Weights of a small transformer language model.
Size: width 256, 8 heads of 32, vocabulary 4985, 20.8M parameters.
Architecture: RMSNorm before each block, untied embeddings, learned residual scales.
Training: a variant of Muon for these matrices, 171M tokens, 14745 steps.
Each number is 500 + 50 x the weight over the matrix's rms, rounded and kept within 0 to 999. Layers, rows and columns count from 0. Numbers have three digits each.

# layer 2 attention key, 256x256, rms 0.0801, rows 27-31, columns 0-255
511566407499567492395559496367459436451524456512490452524489530521545475409499484467559496448512514579471442533450469479445593459585584525523583558592505516534508409568550460450416458528468451575579486492562467471574525425488414532432525412521495425468455566457522447631487532480467453427405472585458523502471503470563476592466466471599443499545446460537498476524457501583547502432509517524501483465529457491418471497600518513555535515518515499445522475458516549546422546471607541565544555550444495493491572584465507478574512460598456538466414436598486407479519449540457429523486485431547622438497554575497599564524456576503528532481442518532524471478554497612510516596527549472433493495481473594529567498432496596518449529514401533490474518507514512449473440659512447
472414601579394491481570425514492501475438431525469498501517491477442502528477406479554523479446511446327440437559540531441470466510529536532463521531523569484525522488568482556483525412542426512514535604486520383425480542611521506459479487419423449503477531586459469388526548559489457552474506522654423459506552465501480497490514473488525527550514524561471486602473507484476502503528405498496514494476435507453580551538434547494525493531489561439570542563492475472458546499507477477486553466491476479464448442483524430566517512498431498464681582561565438486471486548448438532509596513521457479563492474435521490534475495515423526505545467471469529505451460494539454575518521521528515435529462462452560500577459502451475429464448452496520464435427426555533573493465508
569438390476420476479503560495564490582509408562474491472453396520489501437548496527560493525486499499525516539361408531485539421474481436469502517508551527529452530566531442455427518543565557459618437506547540478484532513500533468501460439520454460531497606524406557570421512513525490579638509448638477495469534498468520569476524524550516522483448454422468481526432466438487540495500547483451521444490465539467477439509506433473446438514503620465467372465554507379478512548554531510384497443455460541445539450486503528546481426424544479528380420500400462538482601537559496531555588556490477501633489486464470498481472475513532537424452535523465534476570403510526538461471422565554539498577463502447447437495477626535534427525530515510483472531507553480484508536505441
564484500461394541481452479553505581454530478502475526530516478514500498464491459549472478428473444511519443513545426573527408396515575484461468536492504582504410404467475513483468442514423504519571458611440499413545441583460454470448477537472455469554464471492526380508579601441507544559528461529538495482493544373487453536560544500574498416542487571416484457511508535439461539566458523456489490528512553474577453416465431556588483515548511561585452522494519536518520578538557432453493469462644537530458586442436396565527516492511513545457506561659492493430413532546475535490455437516499581538568456501468559487451560491439480491486471516473484495518432433476477592451465474585551480463536578461559532610563474479610507529550473515493490575438430550504439498483471519
561485580528534540486531376528531507510520501549431605453486581526413529471483551569560566506467513475504404449425539460546469465556487572510467488427421503509408548604550529500636582557470538512476500447430467507508569514486459455455532509491528532503516491571543526536525437534507466623515450470511500515418483420513514502545484509443564449490446448500518489539481388569458604475512465511549532498524551481510496422580490531448557571503445506499491494542443476471523500530584549466539465379486512524450403538491541541596554488536413568431615450504410501480427551453518510574399563614456533569456490486492430488508423531577533500487431503486527412423435483459388488534501459388534498548513472440550432391415463507506475534384527463461532506598400560538532480419375460
# layer 2 attention query, 256x256, rms 0.0812, rows 28-31, columns 0-255
449514548533424540471337523584506459519464564589585544480390489596491492430447560485459485493524463506469481447485544474510438417529452487619546469447450494487470485518528507526458541549552496557468485530449470469492484505468433521524487511525590478480483509461433560500460531593530491498522534430538507561564564486435539489634491476510540490459604472552453555439462483507455449541602458492457528481576449469465514489496538492522472557416517405504540454497513547534480398559534536496439509436526432543466468442544495522529492447533526413512555385582476491534452529486480524427408500487508544613538548499599528483569465530642546528534499471519458494481554552414444532504480532511438466495598479492499455500520527639503513511536559468459505509417545532540441509491537514
485492460503559533448608490336475495590510462487480497493377483549551534565436483498607556443568458444458511376483427476566552489564542447617487584500491530565566457533559505440422543504553462438496546468458485615520645561545515551562415539549521535497521463475407432516466601499391484565517436462522486468425504473406445483515506440510444457563450491454497461557459445498491410494575500573527439565499523475515450451573502409444583377553354560473485444490584596504562486567461451543489519496428531416523462414531492513490490494428435548540488468476490396454501506557532526511493504503497473533524429574557467491512492452459519454451485578541384488560500435474513607462507491442421449550431480630501508523425507560516497478513506530421520415613462492488518354562451594
471468547538476517471504493455478611504466573454426515612484610426495408438468570426536512551441526539583438467420477514524497394374546508507484493546413502536463457546442511494496406453470507455550540544508586550503558469439533519582422501500469452576639450545484491524445498538479472448539415392520531466537557465527494515562546494520452535575484514462470465553496536477524499454552469501452457480610470487507433534480563455488429523512575531507390526423408528398455461504560493517561501577536471498538463520483513543464456468515531483482459558527533515531540489409519488549467439669522434430573502463481545510564483503515517481519527443434439521426482551586531486568532498584540448598528555493472475516477508497513495510426506448454366554591542495513375450498581466
516491556636422601492487355565497574538460491547522508517498450486512593438441477462608583500450534526580428558391511434586407450601510526494520513556405423491532429497524538466518544455500473506478515485583456545574417532500519542464478485580527502493454529484528555456492473527403530517564456505495565566432542417546586445550487412466540493537451462427432551438418498532484502602485479474509499534506546433589496586562390469537521493389396503473483466511443459537480466498473405629561542494502493524364506524496555532493400573489559562574523565576457452557514474421471454474486624396502506435436548486505559523464477570499441482478627510459544405432377521471511491340568476440539466504432511512591507514577480444490587572472454530499459453436490501477499594445505514
# layer 2 attention value, 256x256, rms 0.0881, rows 0-22, columns 0-255
422541414510416446602478455507453411504517444417531502574405533519570530388634424558476536452494373425413505548516526426596416420470547492477510381541487541480508607452494438469605549526510574522483602560541395597568463465532436512534523447552556545486595399634548546515557484490467533462558547468380564418453552424468492508484591484562531414463515534531471503488556429487425522570531498511485503519471505507420492559521525448580520576443524509548562473609492483518517440450502502449557512445516365483402538567394570538574425445443479422542462479505495534492499428452482523513591405446369444382485468459491448354505447514593517421477446438503477448547561522535511485440530572497529438486503600420563593615513474416547430481450516555592495495550515423530512434446504501
503522575553569530387526399575485563513566533466472520470509606484472454531548597433556396527542483547416515562491487480519505521566462509464515468558475435519441512501450511537513541457559548558546501495603480492425510390423501437471451418473564526532548506413513507481526421455536516475543478664584385587461514498426585583574442463511504501475523493484543487519533378356551513577490529593489495559435540485459569560425437613558465500462383401464352464429571421513497449509511481577529428564536480415541537512482548490432546438554409494549598600530676452522473547594557484414397490473516590539544483605488579662425411406441570457472511487431469501503474456453374477481473372505600524447539501574578530518541508535285586466466458475574471502468480515542549530509502476
563427588442511541571534480454423552451604486517532490520415513398565529539556503518596453541374476512355544430611562496525523458531594558498563446501559370563453520572605486504476497411593492419587583557581546512454443462525501580512444513566438365375401394474518530560544467418551406608440454571444578482602431525504541531607500503451587462513528533580388429400459588503497455431489461473483656515403495493485472571464636502485452464576498379563420481533467534357404415421501561467526431463479392521508476541601527416554396613469432502603479496496514502510527489525457405477557520448459417467527527644505565541457407525326543445502526389385387499419551489440430605507554562524538363496513568545554540494576517591523566501455576542383476565553476548586524534500459673
472500493515562510444498437483577541525472520429557460523478580566578446564454536505577331449508447571441589459587414562502376494487490478580497483465514524521423449533619585569517497400432528446443491528443525519430568491655483489482470403457593542451412504402442509468557424483440536493531474482498459576514543476466507580456444535411521606542483456432548462441542313468548458440497518537504495509540456365513510590525488528493448490471536438519417469477481536406520463463450564443560426483504550580498451396465502487519505396463479470536506524547450549418480601579526515440546552591595507454438456516538490450508439472510505416520562409591500525503519530487506482503385581569496451511385455539591514437508470516505522486567527438533419556487533435540444500486449530
527493419490499502556527516364486545566600394504490499558434522418548464517443516542451431488519529566438525525454600418547569522462496540554538482440437461576614595487588461556592398437591424606478554440645469521488388411404547512519492597484392479502502493478469486518438513524479533550524529435416544583507402398432430542489517617502574494474524469462513484532467511501494448540575528510462591550524563534414550448416435478481525502535407506545507517545399490581451454479545483414519485582471548549502480520432499515507451499526493504524425368542469476535641557484571430445591568520508427466501392525460516567498477469442509492501486457473513449569530438497463483558572574503543469443530506519593564487536368537504541426496506651480610475539437402508488582424580504
576556464496432488495513498521576524428528523465406517545535501432480528456545597493433446474392585536514543452519516640543591467350489495509482604633515437482573362644398475585538471457547505425526562477563471507441594454520523520515478586459481491515420464533422561439430508484462549482387495563468508449443536493517679554561480553454487560598525495508503498453500437492401462609512525509499554463502507486441476560486424540497420475485462542525487564504478466551434526551518511561437620575562438516569420470553467365601510575582487441552374488509555419454583504489512423397453548453504513494513437495574444435478431496479489476552502545407495478505463424427539404454565461562556620458547500402464523502468443460414577535422532504527501407521576482524471442542399569
533590492533607476446545480475524483580467539560434596410580441416494545494472602428565603448563581406638552458479578419444575612441431496439454516390449506468529624427499540505471466562535502422369516442467553499414559562466578355504457507643417470476611641496530510364465518443492449421542467548425606483512504604491591512532541474648393534488550440389523570552487529461527447434503463596420444506446457545511545478403487634518554488407454543550453456459577445620657501547512343563636547420397546482534441425420462368530555468613527529498591558438518480575547476487451471501392624591450394545550527531534544545470416422576549426487493447524444466495522518556418578519573475485437533543534501591500478499540420498533503502527473496511520519492446482501491383440534599
450426455575489476471573521537473424485579425514578584540484517575535443402480393498491365572525500437461540503580504618548473500469407474439491491472593486460481475453595465569432596412499543511556577504508514594476529606511608440432415593501469483507524511468556478481555452527570629600525426634440424481536589457510480572488519604556562472627384438456507520494571555413557472539516548515573543535514574611429486553481562526449580417510520489523574560525361587430508483489530340555436581494437542492431412511536548507559446491448387558573420556465472483507448543604461492487465395535487478404520478529545423452434437521553609453414591570516521460472469450531455606567584538494520504539531506544552576452556519546482500622445459547492459504568467411479512541486564472
501621489490563435467503495417454415545540577477458550467499493513564516452556520586447519540524538325488457368517556558571457567471632494560549530540528497448571599541546443478553545465487319520610443509464436516491475492468576452423522470449416518523569521411454603425396484386577499438518461572409516523543400443490495505524568566422536512532520523526402511500561520415473619463437438509488526477418483469484515362560513514454500495419532545514491598464616439464543635407534496464501473523435477501589492560596469601489495435494628474561436482420423619525520588463358352476567579517598558455353511545403531574523541454455547436434548420544395530482524484561490495509527486578451468432506546542500544569485491516510491471502434540534530475448463456379526413551499535
524644492429490498578370468461333484517509503502486445522484587494512518452567402503516490535464507434486548381538642456362472564463520574479446564644546623492520481494425362396562428548406527509450543469521385518411422469513499554540568415510544507559434563435331499490516406502459477435516487401538553474532552470500487544425604516430558448415473563459452411559580491456504442560514487532533424543449394468520535476432556476535508470601580451443586420507532534499510446519510400452516513567460416443409405610636516615439541447475464440549613490451532513572584518432497551422496477463505689499426566435363503652566530579535399450516537483530416472585645567640490606481560536460429492505437605542571523624513519373473527512467490548556467600548346489426597424503556485
458563502485424427563505536310423491533589507415507550533406511485553575516494589550556464485504506396430425440578598477417533468466544508497585539428545461543537601513547408501506540497497492551412504469575634519478460518375573542360504626432497483520438682569551466525422396470422460465562477479539435542511453503500519561374654480426440540518553474546503410609579563575555483469464505551449500567500496350530501485419570424501565546490539406600543651457464512530494450487635531449519483489622410445419465540631540518563448511583468488593461478503549578635575533475530510549526443518518519405473501427447464501459587522554508613595468492610469444552494537480482513463652344435397509442539611504425475564578571488511414483458577477481557523504429451584512481673409468
452388500489434578477431531519480559449534533480468551463467538595439461541570479462582504538433571492541467579480414498524458600494519555376488535470476456378469478390482554489520609495509449442445474403366568515406459529387487569505487446518564565633474525537521501434489474586447487481479433600572568529490478455503434510424593409336547513452484478485522452512580408546509536416434467457608509407649466547547483514508480487539480445482564537539481486517390575492500478438424493489616461587521409408456551586486387492487496438575535555535564576504520482489518441557405401438535405641470563468465563445407499431499551538532476499488500498451462509433503573477334567534470403499542430499414511533435412492482456495584502654472528554556408581490588445479482414563518515
394459475475480485402549513548543511581482557402348489522505477414458531490448473473516405509560550427509546583468593401447545487622484521554371533486422423547446514460518448470499508523536505531569524437518569468344476601643448511467473488443462528478567466469525534581572499436545516529493581557573458500530399601490427521476439379469556464511513453523513460500457557495541467509438490497484433476556482515558519546498470391466431514507525540568536513502545525568467485455456439508522397414436451502505494418469493508560508458451455484619443592594576393467569505509571535542423461527406480463475475531476495483446470535515466600489497450543479540516490528528519526503550629520507432482511427443488575535365439554573445423499469503466439524543597512590403566430568476
507452489548405576370467479619460528534465565498514527555561396465462437430380431456418546613455478677497486502514510573400513576347319452504421517515586445464535475461395638551515529487441418542469571550576514597400459499591514541633410654579442482523519455548466584519512549515509508575497453512503515561575561490601503490500512464514441492567490494562503564553512505466465405439483551467649540494550437513543389577469467563560563468474517481489434619531410475304367453498440472497514497419601484413494468558565497486503521506463467529436513477503491445531567516547518321549501417480506511428488435492489573503437465609522573494523561460542497517475380551550469456470562467546481439499488419638502548394568455573438504458549497413514482553566498451565502464417509409
460418540575570500481491473557433423518472466545609527436557454510482479523577434595517559626636392533485501525489426441502501367528474601672499381550499548536486471423446539461524568543550514570520522489472497615575562497525553522535495481524487509676562502518527480447523473501536422563506548382497396462514509528567497454455467479429516528579546461463347473547565575518473448506567490466498378492426483501516502436488695396569426462492473416510487483536490479562489492580550461484510533454545416484521526382417525528376559463473525482468477485560486540472452496485545555507518470489431476509518444504502527446466482445574541498502456551604518455484435554557486527500515504495557494521481462525456477540511504492469625503502536410582468480469572578494491473440472480
517525469467434437501527538449547446457480488522536442565499536501514454565449494557476517474465508418523490449557557479531540540549549476486543565411517525538530541446628460552504428518497518506474406558526452493559467388540497451441570539471597504372504457394534544531527535513529530523419428558502577556559581517442488528536478475490514496502496532444652634537515510488527560540516590504461525565512573556457467488528412472335512478518428556505497444407503519538602562549449589488387550465534663577473494440455648436542509568444510536557437505520425442536464583463537557397476539396534450517584526425600442673453514520525500488495535525598520480522402536435465505488435576498333482515572566504461551405512582518518471479525526556469539360570506566545440439496599555
528523465500534412500480474447499466628498512454542506437396328362631472428495502512470580546484491484437459485495566566330435480423478410576702540445541469521416590555486520437457480559479517553530513607626503618409437482446486523395452543631457503517556579500449505432411489387563481500475515578431655557542576483539485485453435517502539549568530493456501588567495488488544407434492481499559499489527490484439635398554437644454492382498533388556389509524494473399391537550540530562496562496498597576477435458469512352469565557383493437589601390544524522471406458521478467394520616465487476395462506462545443521536489508477465466387470510507471469527454437534469473427675531578653421437370483449481512537423591421575393464551404459522533433561571568472493476513553623
428423452532545476475558546499480579673666452523564538442501466530554440576538487418538525597532494513544431452528440605475521525477548476386536559466532489488379475674565405414547586562524569473432416455371459569561539533484461431526431509357580546605480469504521503602492331477423474386522512386495394330538402490436444551535475528535502482644504487383532316428478562567566580421394524436530574487588507567409538584417516519508488567400564510439500542520500568407451457535570495480510470572331475545570394439475451431484469448581477461457417475491476526500532480602462490435620474518393509491490586468535449446568572416471484563479470486611634522576609435557551466473457394568521535501549485430495535525461411471642370622513513576391369551601504620510465494439445485
498511581530425416498517436576584427500585525472412499547646486551589350492514514565645382487617527523481540489385523549429510439542467533576553544515529618546634543530456478606474544319451496538405461450481531451482351463504560547548515529506508443442479555395514576534530480509478542446543488459519509549575466523520572482536434461438468528531499481523433609451424499552456515528503575520421597512478559449574400506559508469583548474426412414540525534509425547521620540503444493501583449487511428538516490435520588563465553469543520503440490538526453506603557397464563517393583516516470416470484532434499611464504435463479520569501447358523445465383498529379538538538580575529513559506531402513572373511600500503551480527460541490559513493503568485537508591597544405
463517466465532617505482503565481544487561421561634497327500569558390597518603444538594410573498531425553443489434555464513447474511482533557531527518471528487499492586571435461538523443518492473515578397402485508583409590536505524474399426465444552577454528484510533471478535580464512440447411504561499537437534487460541584486451401570345515484454490546503434408509522498550550490411523462512580561495585445478444535509530531573512579487457373498456619513534512463476556506477515551607455514548499528622454463498491709554555461502514567501595534527480511560519459457469527443514535536532383556529532499577603462529456497372456566434483642507462429396562495357533592489508575377507556470567377564418522490490379512500547487453418541531419474517447508498491631528501490
523417386452397487562474524478406515387453500354391455467473512581562547411385476494509571554487582529413378436492586524487497475426520492556447487424494512636455461495503576373472508446561473471520439512515528500536497464441472479508485545470494410459443467611511613595571558543493469639427538520546468515442553488558494627534442521506568466581442467534527554492421418535578430434435534488504558553501513445562594574480393437434575567482486546498480457535463488397447484457506492587474448429511492476542496484544505556555556540424462621534580507488477481568426496492545426665505464450577520509496558478475542596573478448402508598472427464589434470487486522578448520546526552453351522452490408474594507545443544555541495530533547519465602478438537430412432512513482547
428545440556540564478488550440447524453508446495466499500487577558567549543540461484534485436520396489448503479514479554454460515535519491468541457488485429530352487551433463418524539556496425503473505467507544469551552521522518550548563563557537490583403586445407546491413425572604543542429549512496471565499463546453467494402534507406486522420501449511427381523592511481539560465467415578481491466532428471581513459495550526517510499548530465463482450644488586465453375482582513531490486654490436463463604495457497553459456584497439613544565466531543546511477511547572449417575505484426540563483525448536478403452455484552538369457528546463518553574542594541481493500539518496591527463402530535504490529514488469513472511442486585518585477559366498506439529569530480
468513389615481466498490514523594490493479477501524504495553415550583389624504498507475481512464481473530564579508578457564463506531475437569449496457484523525488572501542510551518457393495478482500583391413510641497518620514498320565401469466536484524466468461521554506537564432584519523539509538552448584515589483485555460478517452454433486564464490375572550431444522434486473452491628514538448431488492488558481496559499534526478515595534535577499347544463548492511576474412489514563538430448553541522449473485482393586576545428527464516541477571475509427553534516465581526405464486477596505543494477506446498411468555495458402454426437559519348468495564391478532424434492503550422392475499536503630495486456483480517453526383480448410520461447479523530521416463537
# layer 2 attention output (transposed), 256x256, rms 0.222, rows 0-22, columns 0-255
526515589580513489566505449508560440598449446564493412461581427570552529471483521482552501590527504598493500530449486462420475507507488480524516443509408501440540458588538546516489473375536525491507510396566412495495460492537566514471509554492396475427480465512535479541499395475489454459476584497585456476374484520524485542568437469531541429550563469515540472487588515509494512476494469570542490526502557641434494473432501502579535475538424661492440481408532496480594469491476508517433442506575506523465462520553456486539511599539533387492492524469468540530523509465529512480461506508466533487536460471575561478528391544533510520483496475469488481496436488558468387453525420529583470568577529458497516506538525537508494530466446502504548450500553412449464585413503510
506511523449440421474545540428569420510542442450544444446446431534520514501506543492518539491444487629483466462503485481548426519508468577459560507524534541535558441513429391552559448550502526546452490508479521528606471529496553503511510531510499448558445448524571470578615481497456486505503530467588511476574487577481540506497542469553486586420522525635444496542477484474522569590440480519463438573541546513502508367502470449539550556529512501512554515480437398401497492608415492465389486475482498485437363541459498504492469464510442577520414549412557561586515453568522541467452515513540569559465520554466536464474521523450493408498599428385531447474486512434555431486462549473486582481485479480462554417508560526500538396414511496524566510517430553531636492535452546
548522434484567468556483562513482483538478539591521523491455524524523533462512448485496594505510390491648567478579566537445451457457494551504528464547506509535502536563507544510488422417460390441394580433478590465509464531442455518502506488610473551477571518473524510505477574490364436493596408527527461535551501562529380414522594414523552535516512482564391410455496494442502417507518490511505459569464589518576492581516471525460618507535526577511503416526440533523485566510559473484610459548558532565530507517518488585483450508597508481507487525442498495411507478470521572486618463563501502406421492495458465455548474536500513518475510485521496478533505513546430485459622507481584417550542508573532426544512417494533491472432503467473537463545553489609447515431442496
541518579553473485471480477560565469485495505499486512473426535429430527462544558525507653517535488540509516502586527510509428482505494646494502457483488469532518479499531568528582500437445394450545512546454500490522391522494561525482478490542548471562541493487453500512590469498547624429552454470571577513523499575530512454424386424542581522398456586576462543566392512521510510536505516480546527507465474454488527466558499501420483576529503489464446491460482549584470537518450482505453521508471528480497562505391496562474472535469535507435469471548508567554643495473500605544577502470489485481429452476536552448538445492532483463528601463457488505565491564414461497550445529535445544495510468486460472493507458534449484456459485518520567545445498550546533566459552459
520573569606541482471471483517475499525521408517474500503442494465515557483561458483543530512510529591622601456449557488494476505490511477503500429462507467471501474577448514547513508426504488456557520471500489494520498576573462497468381492464477463600423551529466506466530480478389484488470497523570544571484527498507501468484430438516485446525447542449604456540430468488539472562512527479511473458549504490499493500495513564453434500525529497427461487525550493485395415563458501566449545547652495524567515428492536465455538431483485499499529446529556475466531515580520442438496556513522568498438504545485470543508427555574471522473529556375454481532573490547503465507463434539483581538493416502474427496480536476417566548446582536526514514465533497449433585465525518
454433414471523512569491552530461475478509555441532452473445398575519559445443507535556397556584466510536510509526460499587521517573474531491568545452531481534449485437498498515578500477525569591568441495606462558540540517454493456555500455513559482472539515523575474546483513554481471568474496471570598496546478491500429486472516495417418529467601480423520383460469556471506478530467512561420536585510483446446481517516497467456515537470500530445517558445411483430463507515480536545496449549583450567542518485530468508482417543488475515513593498478579510437466486573553466506450560532473555517538552562499555470464435553445484400505473516429518483469531399509490485524479440412456544537449553488534441484539456440522459526385534461398549483568526528550375514538566596
432473531498519651416518517533494477476521453400516510571509543395471414620517479479507519451411670544436498452477494479523477571408518475460568600614525594471493457508520558517561513566470518450470518540532534449501462520448503526558528500421498569501440500550427457495543471472433506391497504471473435560524546571409384564527513453543550517582453456507509554497538348451533487421514500447396492519507517529431495569426430502402539443621450514478426529546536456506583504536575502532453489509609501578485482549501434548548494430456503541444524425409482569401469441504528434436445514368561578601534522565505434532543535449446539422431496483583503423463517434330578512428470387526502441497565495558488474547558505467540453404546612576466461467624489493491566437464360446
502502646518512519458410408430585499531547445531541485396529482523567529484471591503558575556458462538506442539488506556475519529537458468489480459465495454481629453547551500443545487482476576535524477455481578472496478512569536494443501456489380510608452468491466513444398510393484474509529436466488525459405463486461589496479506486539526456500509480555559419399443457445561475551466608498556634515654453530543419567533512560490549539455473472629517498498440547497495523516531564547443544562506487531526467477568497523478448510650560445500531485532580383462600598454451488525476489511525570488558485520531525540428476515483490567631467465445552481566564551594585481521611520347620450493585420483405522566512538551543543540473572554449527480549498546484510544483516542
549466460484536542410518505490484567522443498520548501494573475399511508610489484446525432525439542497442470392469394500491455475532426517478511538473600478489528512481524585534466473404564490461508486492503483506413475484508482476519519587449534471511499498533512547423497489512490537478589491498543520500592504579499368517506555540495465566571551456560588574543343518467492482453507500526516453443481431500491523508572360630546474445526520520563567530400541552571540449508488502513532530541477514493507571561408496492470549491531429558462475522498458481460492492510562465514509542404541600511391521494434496471375552576413420508503410582574403462470551445464404525558530586459488498528506530504512498451528572537511547503552594406446512479495478400521501522458527494
514490501411487501499534579501446538645521465536585475470494473576490357498507553509541479494469449596457439457557463513532439483462489544492565567465627481531561509513378544569444446477511506402481511484415512438548533474575427407505534414368454456483453470484503525400582497519676495520512564459534378460580496583480525435543385444496399667541529439630515519558554495433474421557502545608578491497557513473575515492519492464444442429649456464438444502449541405464645440490513535460587573435577455492425460532480524489480485631544533474424414423464504635454535558428550587492539508509525544522442405437550603536522523526430472541392552480529404529612457520513635395519537449503482471410467378592500485512499488509550516501548521557477484552416454463491522551409414545
510492393460493479405543443536497550516498500515425515439490452473476588448443384408556451506526548512505437455474447475469485504512447431479517523547478528446492472429545507536546511492485513546530461479503580503526584545517540459547553468439465582572596522530433567428559465431513499557551467489404546523467465644403559382440518484489554559541506442571443394520440535410533515496518625476536388594510545536574535538495491563441501490498542454453526510486519435581474533356459484494518540489558558534481512553579466432601499586481408458403438482496480517506578520468513526516457482534445534535420501470528463502459484453511432496495416441641473513467382519445550615464588545465485474483428490560492422519458437512551522514508469598576525529517457462574521537411559538
444435555464458483473517478483551484472426571440525496489488564457405525529545458541429562447530562445496533557451609390528523534421514542556495542516533535518496486526509425466561456479499567498460540530459600490560397430494434425517501487443505466432478524508490468438443505541453502518541448458533495488474435518544374465456609560529449468474492570542498575594491519545515452451458399535561500484533407470484543491536403570452545571509476554496456480494530585478514499486529487485542523420464462530450448476423461627520430425505519443563503476423564545514495562526442401477439522382570548536427438505611503417424512393562639560506571603436479512553531458480469489547575510450538569541483478464491471518532510553515520511470555497440557508562512533546543449536465540
485563474574559488540512417435507575526499507520476535404458494457471593516487539470481551448457448525497491434423541485425539436476627431466468498474464510523465478439540429527563467473396523488565586572463449494529535438472528533558546510519387472482529558475499563517516469499451591530502484329544579505520547623467541479506488498449619509508405472559523465490494588452542462482451471487557502481541624554514431537562571585496552457542491517517473497463510576514496579406455484613456524451549503458490526606473510468554445473562472498419434469596435499522477491530513517505523493513453474465479557484516459531523455498525539466481479472539568487534506397494550516424494495490589483421570557575492528462423515484423461531601450475444517527541521457495444534508498516
523482478594558532422495453484462487488489511607532530484524533443524592509575425483443514387504529463561490539510496501606419497455476516426518524498471544516536520613411565508540483573442543565546466368513497554522587509512565431436556390389513528442508549533600473431393492418506455498550382487490468550489513531535470464481510591528403477497398471415481461449542458568444468529535502554472465491390522475543585462506415482483431507494463434444510453502573449498493471435628537610548534559535523556522518442518567582491459521446518459469539498451475518530556436565525484519504556542440534419489399445489537506524478495510510520473459453470505497542485468432432543496605453475508520634432521540475404542443470528532553391501456530549506490464522531565459456481499521
522418524556505568531521444512497416502600479514439528575509590594589419520570486480522560401460605531481518488496486482424496418516537460500523543453488430514535537525518526477495518498500501519514508453572495464461520414517525483523591529444522464408635557500527486459492456509449522380531486515477473412582482432497532522570525465490547632508420519530531478491524486567479451582516401560490567472454545579547471392578501593464553497486515557479561475545506485665553522447491453479444451500421516496532360492503455472549538510595528519494456525510499413477576547345561534456438540491489578548451531505503465493476554548515394497488355494515478535486445429528444530483609497594509508449461510527497498543528435460570578504463489537480413538350418450537643543557458416
524527591441477524463493503599460489413462495504523554522523492555433445437501463420439454504512496459446393477477494550488558543464469467490539519473436568562452494462432570535391493500542466506425460521481455468598498564433536498466421577533488537526480469525481475535471489518482510583486452576423559485503511484451565481504461529477570523576543543453574509494460512492474620417486458537431506449516418515506492510463495437613529484464585476491476521539458537459483504544560521460499358511487543577571552487588518387620544474482522564575503561569440508512463558432455540535519500493508468483507522463609499496490458568485416511608420506508487493548497605437647554531434534432481468499581474471504531506488537561470477453486521509415578458553532509457479494507467490
499464392622526545459530558499549476540470556568559517554513448471463402539637495502511541455450546475576528648446546495489428475500452499568570421481480484557483570593484421476558499470508411515569449497547488611440492515503493450504480560481533504586381558478544510524519488462410604448537476504506554543466398482484472489503460497547505654499395472408450561494445498609514358421531514535557497540409475417518359505543516491434529438476562512529477463534612520492417569556513509553575473466610572526505541484481522538555530402507479474540514417511511440452585576605515477505452548571495527486458543497433487442421476474465442491492432521593482405474528522553481519538418440516559568501413409482419496436418469479467527501589543428517419513442478540476467437498439545
482534492461429510465478451472537595466485527457502510508520516599511409447560514514440442486528589479458467472545558559460568456456529473573506539349437567576476470492465544451561642390486560470498565532565419482469481579478398620514344426489530463499594509531513506494493607419405489538515543540555554476529522492540514479472583534492481538460556544482484397438552537475373594502477459532577591468496540512624431560567584495489458532434474463426446502509380550559510507538524490412429509465566488559556526515487434568509533546578489506498538544477492443461463511401536450422461481413514537550412561496458465504475484563467488496471420554422423505422485538599462477528532534425508525462521582442420548431445444495477530535463476462534516548493527478403409506453428624
537480585549542503500515541545488505515421511506448539479496521457438559515505491420637524549458484575492499429506550416501503506544384456436490506506541484444566472447433570481499524506509501449434587460459522429444424491444511384484537506496519522570540461468404452434475438530430476509512579424587375573529579548518459479418506501566465486478538481629617467455512587291447606501565442466487542497489440486550512451429510570404525443521574495438397542574472504502425400520473462495468447626467451475487424448509472470465473527573493478534501541460498450464539523469621428511495482507554563560408536542568427496547517500529516518539506491501528483496501479414422512571505525609471485485530547478437502557571461481553483490488479523501577509446421484608514504467622473
513521483513484489485513484480532503391517546529505428522525534381543579562495515524452505472457461543508434555573490470489484473515436468387502522502585503524449533419471485416532454482482422379511388493479472530515500462418504480578423589460506542520493514481490508468519569428564468512460484450441577545431533499503463371450458480583500525462529587513526514554563618486435566509477468445546499585561460450553524509507448540441487434508437489514469502382497440524487518532473443484476499464500549523587491604530469608517501477494483445422524512479541573546465457499490491515476506407531516491424458504474457553510463486490495502539566479477519489511584452462399544545450449507518501413537495537502524396489559531570537566605627410543611525489442484591526490592513505
504468532486474476465579555452519638497564523597504503420535533428451594472511445442455442405529439477515508526461463536524524491518564449521502562450531525531482493360521487452518462479414494412542516475625509521503494545498541551397466522482424444580452476521496585587420492447453561553516531488407478524454523482512488518489424607494427541451465514445566444531510523405516498525525569439506519523549432503477563523430507546563480515493504484479575549516463526497483495544449505488526510537575482438420519424592652500532588504456545505504513506450478434516605450557490488502492498522517505430522481487492355493557574465518449492495492570503486598565512499532466474474491603553531577532509441535563567533458568495475575502570456429485586558471525536529509480551542494
504441466497462459537512512538470569520587462457515469537515435592537517414458541521552520536551435487504501477489533496471452378529546436509569520528460469482505618462479543479495504500577497471513505476464538526494489512545464458527521416526466478552448436500500547457554568477530498510504418603520511495514535463555555539465452492483495483432430566514518504472504528431537462497481478419544470532479527430552506446526506530385433507553519484544427446512518494454471461509448527475477497585510496489498494533546392527503521470454495527514526484576514556455552561555493487472527554514457494509507497523485514510481521492519577567538462578471558416469456548571538461459426490394468473561400439466506511530467512487594606470419522459482506516504531481565553498506450425
519465500596575398491592526515535525521477536488607412459509562469513504509463493466458553485488473437487424460484479519555475420463500404505534486519536420494421475517521502405494471453446495466549385624487472553483524524555543502491457494511421500508429415519470551453473600480501445483466483520490575512536587482489408525525537432525626583472391523403466591558409469567432445457413536510499561481488490491533395494530519496480504469510540476503536457518520433361457594548506600517454496535621568421563475578454494556543390393468584584420516469542504505522502524520508530523399521482501437450460571367454613515442528597548517477525458525566448500499483435506548475507490477531488441438461506515523490413425454455486577537524439541517504545552519551409440472539432458